python train.py --n_head=8 --d_mlp=2560 --qk_norm=false --parallel_block=false --extras=["capped logits"] --init_std_qkv=0.0205 --init_std_up=0.0205 --lr_mult_o=3.0 --grad_clip=2.0 --decay_shape="linear"
Each number is 500 + 25 x the weight over its row's rms, rounded and kept within 0 to 999. Layers, rows and columns count from 0. Numbers have three digits each. The size before them is the row's rms in percent of the matrix's.

# down: layer 3 MLP down (transposed), 2560x640, rms 0.0592, rows 1040-1064, columns 128-255
# up: layer 3 MLP up, 2560x640, rms 0.0781, rows 1041-1064, columns 128-255
down1040 108:483506491498506546541504480467503472445460493453471531474446485531485478529517488471454508513505510526474527489504490482483495481530533473466510496490494560503502519534479533486527554504465513518496530520537519489423467507503532519474509480513500509503528554506473499480473442515531496512490514534482498503495529497490516546523455532514469474468508487514551508485519520465493510493453
up1041 107:466481503478494475489501482503478505517494470558484535517474469468522505467526449504492476531487522506469458510536531487480526505498510447484483509535537489468496477503545514491488466478475481545473489491532500530523536441505504503471520491473459474488508510488542501495489499479492508518480483547507489512540462506464499502535496485456460510512515538500520530478494534524472553493512
down1041 110:448486503505521515487528520504503490491542482499459496468504450475499472478465518529508497508523468491475512508471503501460482541498496522478505511563505492453467462493514513467462466502484522474493476473511534464507483540482479504525494488492468532502519512463487539500445489479490503529474500511494564480503472527506474519494538524523490466494508570578462503504471526516510515506450
up1042 111:502488503535462516524500514495452509500503515519429469513502521487500475504480463490484507509524466414500478499496506507461528455469479549502556485519472446477494498521498482532493566449469501498532471531471494509485503491485513487524493515470506474514529519459520509540530468457490485510512496476524530519460499497523506546521506505470513522523532486487514541506524485536497495491534
down1042 108:503439573511523466475538461487491450479477542453521511530465503468538484526503473482527503496551497480460482483524495523539484489503501498505500482505519507524466522504535521497523514520501495499520532475501496503495495502505471499499550466492536480505482477495526495505485446501491463520450510448534510490507473517525506511537444533476500521525505508475555484512517466532503464530498
up1043 093:485498577537491487525517535516476525464475503487512522490517485532465463498505553493480511455483504494433506475554488513504448473481513500486528472501490495450493492487524533521486480503478474543497553441497515538495513484475510474474490479509518555465468508510524499521476542490521473550500488470519463523498508536545522490505521482515500486507514473485445465478485487458506488478506
down1043 096:510534454491531470475464533566528488528568473497497484553461516497504496511475509463471508496489499515508507482505495517504471502486492534511425486517495504490497486497499477498465494514486485486483482514485499524537520512491471524501492497531522511552507499466436504473517507460501463483501489507501505508547520527477495508495491455515525447505520533500493470509502477527492489510448
up1044 108:547528471514523558497469525448505533536473491545552485488508535499473488514510451432498522501486529510479491551465505559534498509476522481454486517506498453486461509504520493493508511499515453488460495500458521496491515506485477491486531522509524476534495511521514521480504467498445496547442492486522522477458525505516443501517479501476503496536476501526513472514526510495514475499508
down1044 106:457484490481461480497516519523513492514499475413526506498526504528505522509519523512514548460535490515545460526507513494516514512476486539493492518483515474522491494491489486550483471478469494469478514487504507471523472496484457523525503495478452542517519490507482513507492535516507498498448473496547486470488536520519492513504512519500511473573486508520496506476503503485505490542496
up1045 106:498522495502554481527481492519511534472479487489520502514484479502490524467523475494494532497523516477477501505527455499476487464519498522503494501477519549524483463529503496508467484471502508485499474514536510450518503485484517458519466539518498527517500420467510517514526476518495502501554488488513529449491480462525543504464523510475540494493472487537490497492476513493517516518498
down1045 111:522495474498486457509505487504494484477524549477464480491519496491545519484524474511488508462520495501509492506511520467548495545492477532535440487481472502527512530495525472523464482502485494500463467506467493508481548446467486492495547497502495469538548510551482464512502497546469510517511488513484479508509565512496501560511480465498529512499486503480446466506481528526511427501489
up1046 108:469487532542504494541486483477553513475470484491486548531487496499480542512476483460492511503524471493458460496496514491493496435487481531495436473521485529550541503527525505527455533518481503468496480480484531500476516513481550493541508505514486497487515529505516514529468509471551510509490503480504515458489492491513497468509492467512481495498498525503494516546488503531454509494537
down1046 098:518477485512495465536501524467522523510462486482514469539514517467522497445488481526444506510503549499478482524488465475520498487536516498492529505546501457525485477480529476468475522507510473490506499513489524516509500471504491489509503461496457496525549503506470465499501510519464487523478517489526498507498483494524498495523503502443467508503488571547469477566480500475513558482508
up1047 098:491468528496531492526533522524548455483513483473517517522491507498461515485499494512489534516543489511483512490476471513516505548459531536489472425544453465460482503495516490486458508487512531523582482470506500487539507515479506512531519496461457500494500491490534538510504481490511500464533487504482522465522557466501510499447497523514497481474483469482509497431530482445513477511505
down1047 098:486505491481524471442505476498471553517507493480510453497539474489480509448534513470499510453506483491486493538510568485492520487489439508481507464471515501523542527515505506503524474516478499487484481527553501498474519497561461521478486490523515486497508481527518490474517501499490499496461511453499529488511521480499518541509523482456532479479491512527520503489484534511500522492501
up1048 087:531507502513538525476524493501479544477502484501509496512486508497502493498531515499477495511502497475528500502498489541503499552493476492542502539508489469521489481490509534494498489462458517506515493468481530519517515486496510520471474490482505472514484464516485535493521490475491510498484496522527535458525462508456531476467520512454480494516506474513517511500495496481494538527498
down1048 090:496530508494513520484489516484534497459493488529495477503498485483531484517440498496522526508507484514468530481510513422462506515509491496507492473493474468517475491523479503486515476470522532474481508504452467504533436509522517523516530527519499508493462525504477528493514491511456466507448499481510505510525481500569482504547486496491481527450502511488486505489500491519462470512467
up1049 102:474515468486542499472530508517534520476471505464514463505506459517489541548520500487523494484502487486468446470481523491513492482449497493527518481518540496521489495551505494514456484503530474549510495522507482505498518469474511490500523526460495486495522531536475482485491485505530517497495519534561491473507519463463529525476500509511535512504544473533460480514491499508525486501489
down1049 098:509534503506501460468549470523512506508469508483530495536489498506501523517485501488474507550501514503476501527515500495491514503503517473526492472490478538512508479521511537478491505494500524497524498530505497527490514431504479496514486517565463505493541484539447497481538522497541441490527494489532498542532530483502490512559460513507466459511508469516454449474527512477518492493487
up1050 103:512458493505521505485547538493553486523528479498519466528449493483460483479484504489426525487471514478526526493496518503469497535506521522476517483512526433536569513504485503455501451500506496467486499531436452494493481521480505495485473493474480488489457493473488516495505451488493482548525510457482505477496466530526434525489530487512497526525504491530492500513466518450483505479511
down1050 120:499524522540528467506484554505454468545514512473514457517458503493479437513479514492487518450517491438489494486510519481484496520562503473489491491485513455512533523530516483519467474466498536480525502511495524471482535542488557537469499520498550466514467475511475509481524521455474518485581475544464508496500526484525490518506484496506465492515511516521526475527472510515526505495515
up1051 110:521494510508496501488501487470475483522506461518513465509482466481532504479501511550540500482524519512523519548508484521487496513499454496508477478513497549458488458503490509477506475514494473477501491503506492531523516493491517491534494490550459489463464522474543514511492534447507505496477476510514538522442495520515464491445495501511500516439502498549469537511521554463539486527503
down1051 101:490494529518526479477517501479516474513482500489535496477483557470500485457498510505512517536488455532517474489488527459523504466506484553494447542493509488503494483478443494504456538499450474510524493479487500482517500451558498521503488554454487519473516500462493502495518522506511512469490505504531505513453501500491509500457528468512496516461491500485555520524511455511541526487463
up1052 098:443502487542516500512497493494502470530531521499506473502493514489509513503476500492502517493461472518494508497519481490520476520501513497496454479498458498479507501449465501524501481484491444535496486503531499497509492487471522487518561520504510497518523518516504549523476510513475483496498470498514498467541535503451501532465473485502541498508508462503466515505518493522478502522525
down1052 095:462491512470471522506522531482470483553482477510473489513483504497494469502517519509488523476433522495506507493500463513508508462508475526514466530444462501509548483504464513476502494531495513481468524479465477505533465546518465486484515476509482536526526517520551491496516456512526525535493522518500465510500507555519500503507498476484540491495548435523507478495522499474522515513477
up1053 102:506517466500500487492557498483494486529511502513523517517514530487531514469534500550494449474498490474497540479531519512518520498513519445500535483504446492541523482512505477481459476451515535483489455504505508464516514486501512470531460521520518493508521460535496492502495481489507493521475547455512489504446499505461487468481491480482481489549480518523477472542525499448466485496506
down1053 095:484498513549504524463501540463504490525521511524461515514518491469506513566493501447469513503499505485506525534476536508506456505484501484480478484537513527505516464512507488486486478476518462514535515485571469504535486479499526501508464502461485502457519495490493483500494518510530471486498535489494515527451524471489513478494489514530509495480541540524479486491490505485515512531475
up1054 096:506510492477487475531501510513479487491473480503514496517539516495509495502514492526495506528505485532495511539516533447497500478513516455482498510492472517489495492520509525502533519527493494461479528503518492500514468470519507503512496526480507515553500498497520562518503488537524544525486530496475498493522475503505513467498525541489523464507509425473530510494505439461486471545474
down1054 102:504518472506480517492541470502477520504505491499510511486508518496497529481506513527483500490473501484553528528492472526530503492476524463499542501480509538514523459515449515495458496495463493505533491482524526520500492509500492464494484507495475522497470489475503507454514523495487470495520510505526498491514487478503484513529502464490516538523520528472473493501507473516481507535510
up1055 086:498468498509529500445500498496557503489537532504478510504511523530516504459487496520496496519514511514483491489509477472511513520518524512447516472478510522541504511510521485518477546544469498487508515493462435498523434501491491509479514520486427487478499492499507483546476503500511509493501530491504478533516463487490485498478498517535468474508545522492480503510519522473524523500518
down1055 091:503496481501495486529496501537476509487497513529532550483490469518516518475526503508459492504526488537513468480529502516486509499472505516516507507515468509506472500509404498504524472503504455501485528516511462483460488500458497519474553474508480510531483487507550482499469513483494468527509497463462472469497495477515517500491477526533522451463486475539544516512476515529509495522487
up1056 106:471486515481511508492448514503537512541510503509516471543486489513497482505501503440498457487557477488486521512501522505511504489540507523550512524511522538481489484542477573487429495494472494485553494510483504496529519520478455475484513498490505471502509503504486478507510514505475480467538520523487522534494498505526509492503503532480489488520507546501531487476498538527517530521482
down1056 101:523512505471505542525510448471482482512484524522525509540526496451535454473482525498542515495450492513428517501478492505492516528475491488459532463519502475518464481466503488506496496507508520491495509498502480502465582493517490483472455506486507467519487506479482465531497481495543491552485463520537571481494510514542504483486489476505512536501503522547502535525512493471485486495516
up1057 116:543468462503499502505479522514441487515492486492488480511501485482482484493496517531508497517504476528487456488515502467454473516478493503526525551477488543505485488492516480488474506499539458518543481537502484480510445521443508501469576483509476494496503488497524527507546500559511514497489485485539509461535474514535502499461501475467459497501555496511483503523540521538514507501471
down1057 105:456490500508525461498479502493471463493512528468513460542522503448517455490472486542524473544502531485488517491516503529506512541512455511512490503506485522485488490524506529513493512479572450510498476517482487468489501490534508505428512491496505468484448517520514523505528582523515481511499506493496461461538546501505476512470502475465497523503486519529482536488471485493509505464505
up1058 097:437502514483501477441497514521468550513493492494522495528524525503503533473497493535503490543546506554494508483459508494476496457479561477477476460497515436539498496514503510528511523486465499498560481498496466479527504495479533522468449495511501524531511470484491514489482525522528544518431507486514513491483498492504485505529449521501477508461510530486504464507471478525544495530539
down1058 095:535441496484503502497519485529501515506503520496537464483488479554509485508544491545458444497507476528540466495532481526503490548495485506520507518519547482518497504514474528510496467501514533493481514531512521503529521485513537494514525494498483504470472504494518476494475536507488476502497483523474537435518512475493483491486466513524556466507543471454489478515537487510469492517475
up1059 100:499477492505483497485523528479524497469538471506512533475520488516491463473500477512532508503515507443472483479476467484543528498499480512480468524506481511485481476525505544480498490561515513460527444499469512506490502522478523518487468490484499499482522464494460518514488498569515508526525499450469472493483535511469480503487523521504480461512491493544456482458542512475512477552470
down1059 103:541509537512458473531518438477534507511497492516512477527503517503488550489494544522508493526464500503495464548451489531508456479527519482515493506485499522540511519525503499487478497478477519508494516545505516512538467458551528517464498437501496501470504515506514471499530520504510465483505512517495487473476504508530473545501499500504482525496477500541488510522505483536505476555522
up1060 077:487524516509543487458506442496502491531501506482536511452479486497497514486495506479518486535506484470502483484492486470506498499513481530514506533497486521481517545489482521507459497496503526504514557495463475486489515485522504486530483491496526507485502418491507496493495464529497456520521514491508493491511486500548501544541473499490502472489525474499508497606501531493486489473546
down1060 081:540513546461484535526496548498491485481565446500515540500511501500478440486472498517482512473502488476521527454511484518500505497520488424504499463472522508562530487468493514531476503494539457493504504536525530535486509564505534518485511511476559468524536556512506494464498512492503532520531531551449532517485510469501549498505461484511490523502492489477482565454487505557470509579512
up1061 111:503540483530477488468508475530512490527530480514546465474534496485531466473477492538490458509482498508469500477524526508500503516493459490525487511528448475506483538517500486514494526503466500524513475515523495488465496515506486457502489506500511513549510501488509533520536513482475482498461500489527496478499473468515540461474514511518517504465513513487539488503522502466488490458520
down1061 107:496493518502491519538522446533490515469510508477482548475466531480490457534511483510477472515540491491517508490551505562473520500479480544474533535482510458535531508480527518530456471520500509502480451483510484532520508511548547540530513524473511497524519468509489483546488487477516488477553455474502506513482474451508496510494515473499506499488470465490519502473484463493470542524528
up1062 101:476452514498476524512528500510508517493495544472526519492529488499492468451508478507475493473518476501499521482523477543514532500523545489441490471510475525510534507496518503514493494523461477531498483486482461496462527515551533520477485468509506505490484533488471453507544542486497492471434518507488501498473487491531484495511526546486507485491524527544519504507510482484532543454480
down1062 087:498525523509506505563486503505465501546500471512504541565489553492520508513518507520475510479523499489503494516477481522445495496539489436496486510506479536502529516476494480496459512507548497482479508538533453514510452516510478521467486515542517521491539551507475465462495513488482489485531509482485511518464482490490480503535521477456490509488460499479532473523505458514476501498496
up1063 108:481464479472497489532523529490473494485474495487448491512544513462485495509495506420518535504506473564508505527515517537486503476536500519497488506500490478499501467481502466570492485480453501495514534479504484471474503516528478512511494490570509496498495517472511443474498477576524515486521511521503536490535498492517500481494519509488486514486539509534548461486489506512474495508480
down1063 098:450545536494519513500498501503479509545472515526469478509542489477456463479448480498521503525461521497514494474550474523501473475517502434496499529485508531511491533494488487509565505518512501567515496529497487500504493553510472492479493449495504478489509520492502480488526503522552475492480498482460487491489512469498470499469495536477483542480487513519507534464525524480470532525452
up1064 090:499522533462526447478499538471491505487459507506521484522516527525484452527465493547496493478476478491445491496505544516483457508541532530499470487502503480542438514492444521475512476492497506517533455463488507504521474536483517494474523488486471488478460508519481538487505451485502496488501475480487496502466495511494514498474511524477511482538517503485544499496495498509472488439478
down1064 100:521496473493481508447481478517535506510534476504503550488515487579498460518513484499467476517477517499469443514497465495494567483507485483471501489494525492458498475503539516494525505469457488482468477468489498522500564491510497512506450530476478444520494508480504502495520495526493535482503500519478442473502487539506528493503508493502491508487504465519490476518500493456544454523458